Each number is 500 + 40 x the weight over the matrix's rms, rounded and kept within 0 to 999. Layers, rows and columns count from 0. Numbers have three digits each.

# down: layer 4 MLP down (transposed), 384x96, rms 0.215, rows 176-189, columns 0-95
# up: layer 4 MLP up, 384x96, rms 0.23, rows 177-190, columns 0-95
down176:572459506526496500482461503454549507498490592515538420510536514563486458485540467575527502474416495454493483567549428432552548459503500475425477475480492512437586537503532448505596511467501509515485470430511496505475487529518562468524422483488483502582493568542533453528501555589443489408
up177:494534513493469498511473481547497470483528472485445513492468511468403469515522513476501520472462510473470488558535475488580528537525497498511490507447558469481535518473406485537499500458445483513548465500457480527478523528519541451435508555558539506513497511533459475497488531538530523516
down177:480457415546531493458559560515513488515518479490516503505484490493498473528528537508551542519476500447515499495504485497502464515472522524497524479489481515559456526499509519525462500511444525481500470503540557557515501472477527454437520480472469493547507473337516526463505498527547521473
up178:507550482514416471487566510444539453490506542441513524487582501510518477439485499494515466481504484527493454572509520468486477535463491508419583507577514527510482512492509498537478519396460490546479511444497507493444554514515501569523484479541511478476463514525534536432423509544490549505
down178:535493467495530409472457491538488586509530493486544499535513425472488491521537483476477436557466494453487519521546484440548526532484526525549515612460489512442483492482488523533467525526447500508534511497555437476546477529573481526449537446522561513459480468504481474525469464490483479490
up179:471449501556494522446501500530515447453520506548443461469511470483505415495491521490561527434453519533504499466537622519529486496512523502537446520529493467475508518503473450497526504506545572586471506567513471527554532469530569488498459544494546498530511571541433500484443510531477452534
down179:497450480569478583496494531487559515463508520525469479560429404529455482486577519485513502466546510516475539487514474510532522538455499569465560541514533478512519488522496455463504473490488546476519445488488554516527498436478439451580465501455501456493415543491510425502542554523466482518
up180:448528556451474499525454426546494536516483522560483481471544506422492528453442513487467542460510533515503484555504541533461495483463505485470473520512491469468516509469530520427536508446496567642480516543448479513507509506480579514480587462562522488434499555528470473411471485444484483468
down180:509502545493498504566453418537583535512450411509530497490451480474509481491513469540460377541513507486477561566536532546442590500457500496495462518517520517373603503492504506456437456450429542563553500440525394527487526480455489532516523505524444510457446544609521496570464533534532474549
up181:503510476514501482459480534531464581507445558436502418498467451530498503496580571475548568502548431572544546548496458487553527454507537493499479491495411492443546543497466541532510517500605541522453596542485536475454554501477533556507504443530504511433523483517451500446439535439469499482
down181:518471490570552516493506520443501526469501561542639482505459488423468489493534543445513444483482570494528468498491520493545485547422506517530473481485499539458495477531439553540487396498468479457525562531518436565504426456484517492449549475523476500535586458480563495495458518436511522496
up182:445503447589548458521438489588496522503518521465495452443523491545492491477512536428495515532523514483526473500550453508547504488511469492451428512480470556493529528457494599497466517538542506488436517460494528449442521530523608487501508439540454463537444489522514515431556522445485490481
down182:503517532451461543474531464451520439484484490524511497563437552464514503536476506557479502448445460514462555547496562492467518496537530509540496494485470442497520478533531464516508512479491475558506506524534460535487489446451466542491452517485489489501468523579523482541487443523548538498
up183:523487525525420492461476519495521499485460494558471462514482449467484523503458463450511494508497481450493560514529543514518484481512467567485510484490517502478610510497502513479481510550549518543457518535538535522591563505543515469509462462498526540478430494505484531536429477519485525472
down183:490492477550497523513531545494451483480544546478475511476438486525509588491496506504513517492499516509494490502485471534495457491486528549517470466517504479488521457532480526505549519542555475516505504459515515407490514424478492480562492528532479545479567443437499543437507489527500432489
up184:495444482507510461496481460494496492546543516539478527447540498527528488469492507552456417469504460519509525536547488539561491431481423518519426562519480486507550496508515531480494557540508576518451572555554436454482530508576507531485513443492485492411456429519453512482500468478491535519
down184:463458473516520532459474517481502466466541475500492530515497510497499484452540478464466505504499519500484529487481477501490463517521446527528483499428504496549456509531470516513565418545497480479539532528502560514488470550463427486548534513455504562507463489496533530577518493567477521473
up185:485521484524505462503506521514491463534441470557453546533463463495521526457478516545456520486498512564489521543494581544520462491475532503419515495468540499503556507491454462492514471484443509561471525486529444519515529526502511493457474489500451514486434574498462452497479526536511516438
down185:456514496467520536450480502478511548489538510458543470495509498450503483533523463454511515514521500494455505445474432468486540503515502528541465492478443489547444528489544517524493515526561483455513485526488497481479486499498494497493537549540494512548530476478491571513542492511475485529
up186:445531532516486473540417487456437530466430572553468481497521400449452509564505458440457510450465507553509575494529556549522506419475525545525523632548513481452589521566455576527482445537507490537467510503567570474469533457556443524446367428539516493500497522505476500459491561454457443543
down186:510524452562411502492494523495528417459658524455575535419461487534460539480558520541603534550410524447458491453487485484527463444545556535550513533499486510627461441520481517454518535485461473457493509510486509488473466536578514401455554532435491492432523481451520497443537500555505548499
up187:498473517472460507480509407479401508428479553534437498454531524510519507462520478461516481503524557544474528542532512516469502526504510484503501560465571521477555582470549492504455496504416499495496473468485472535470539540490530446423484428623446463489551493526466487423454426539536587521
down187:462551426542507501509516549531543452505536506434452535490553569471494478473417494494496531551490480516461512491498495467470466474505505559507446480414499434556513499577552495508505496517513427427459447482520566469569462509546489494445523579401534562509522542422560564511485437508388604550
up188:436490447477462503513452474505475486493458489506485498531514450454499498510496482531579468522536529537455459595543496506491476472508511520497526529530461467465479434503476490531472438526584513611519513562493483521484568533592525453563486547523478493459501466543524494451465490482498463455
down188:510532440475518468490513482489439445468498559453478464540537500538461529522581471508492484488446505511511486516521552513545500515488498480502474530466480472477471519406495450495452521499461454530480565451521528494515500479518496540451465519582488547534531486450529474622512497557488488523
up189:515438501463469536523465423466521523489451500553474553555495480497471469502496446523538475492515553546498513510529470484497462501472421515473433557470534474466520491547507472438515494535506517524484624414524484500571477488438552477570473549533557600496463528525448503465485471471448496535
down189:526405497491528473484472440520522472497470478577502508588594527471459437498494528462496447497523460515461516489507539546532546499524489497494501566530493468523451442500520478448490488536528540496508559490496472505544504531433549519514468493457502545477460469550460470498519513474500459535
up190:450469514424459468555466468510451545434475492506498512430506517476535559469466585524504505513549488472528569575525544436463469540535575477508480553542402527465470502517350494450484487490536579500572550516544413498521445528574568580502515486510524446500489529553482489513499532478433549448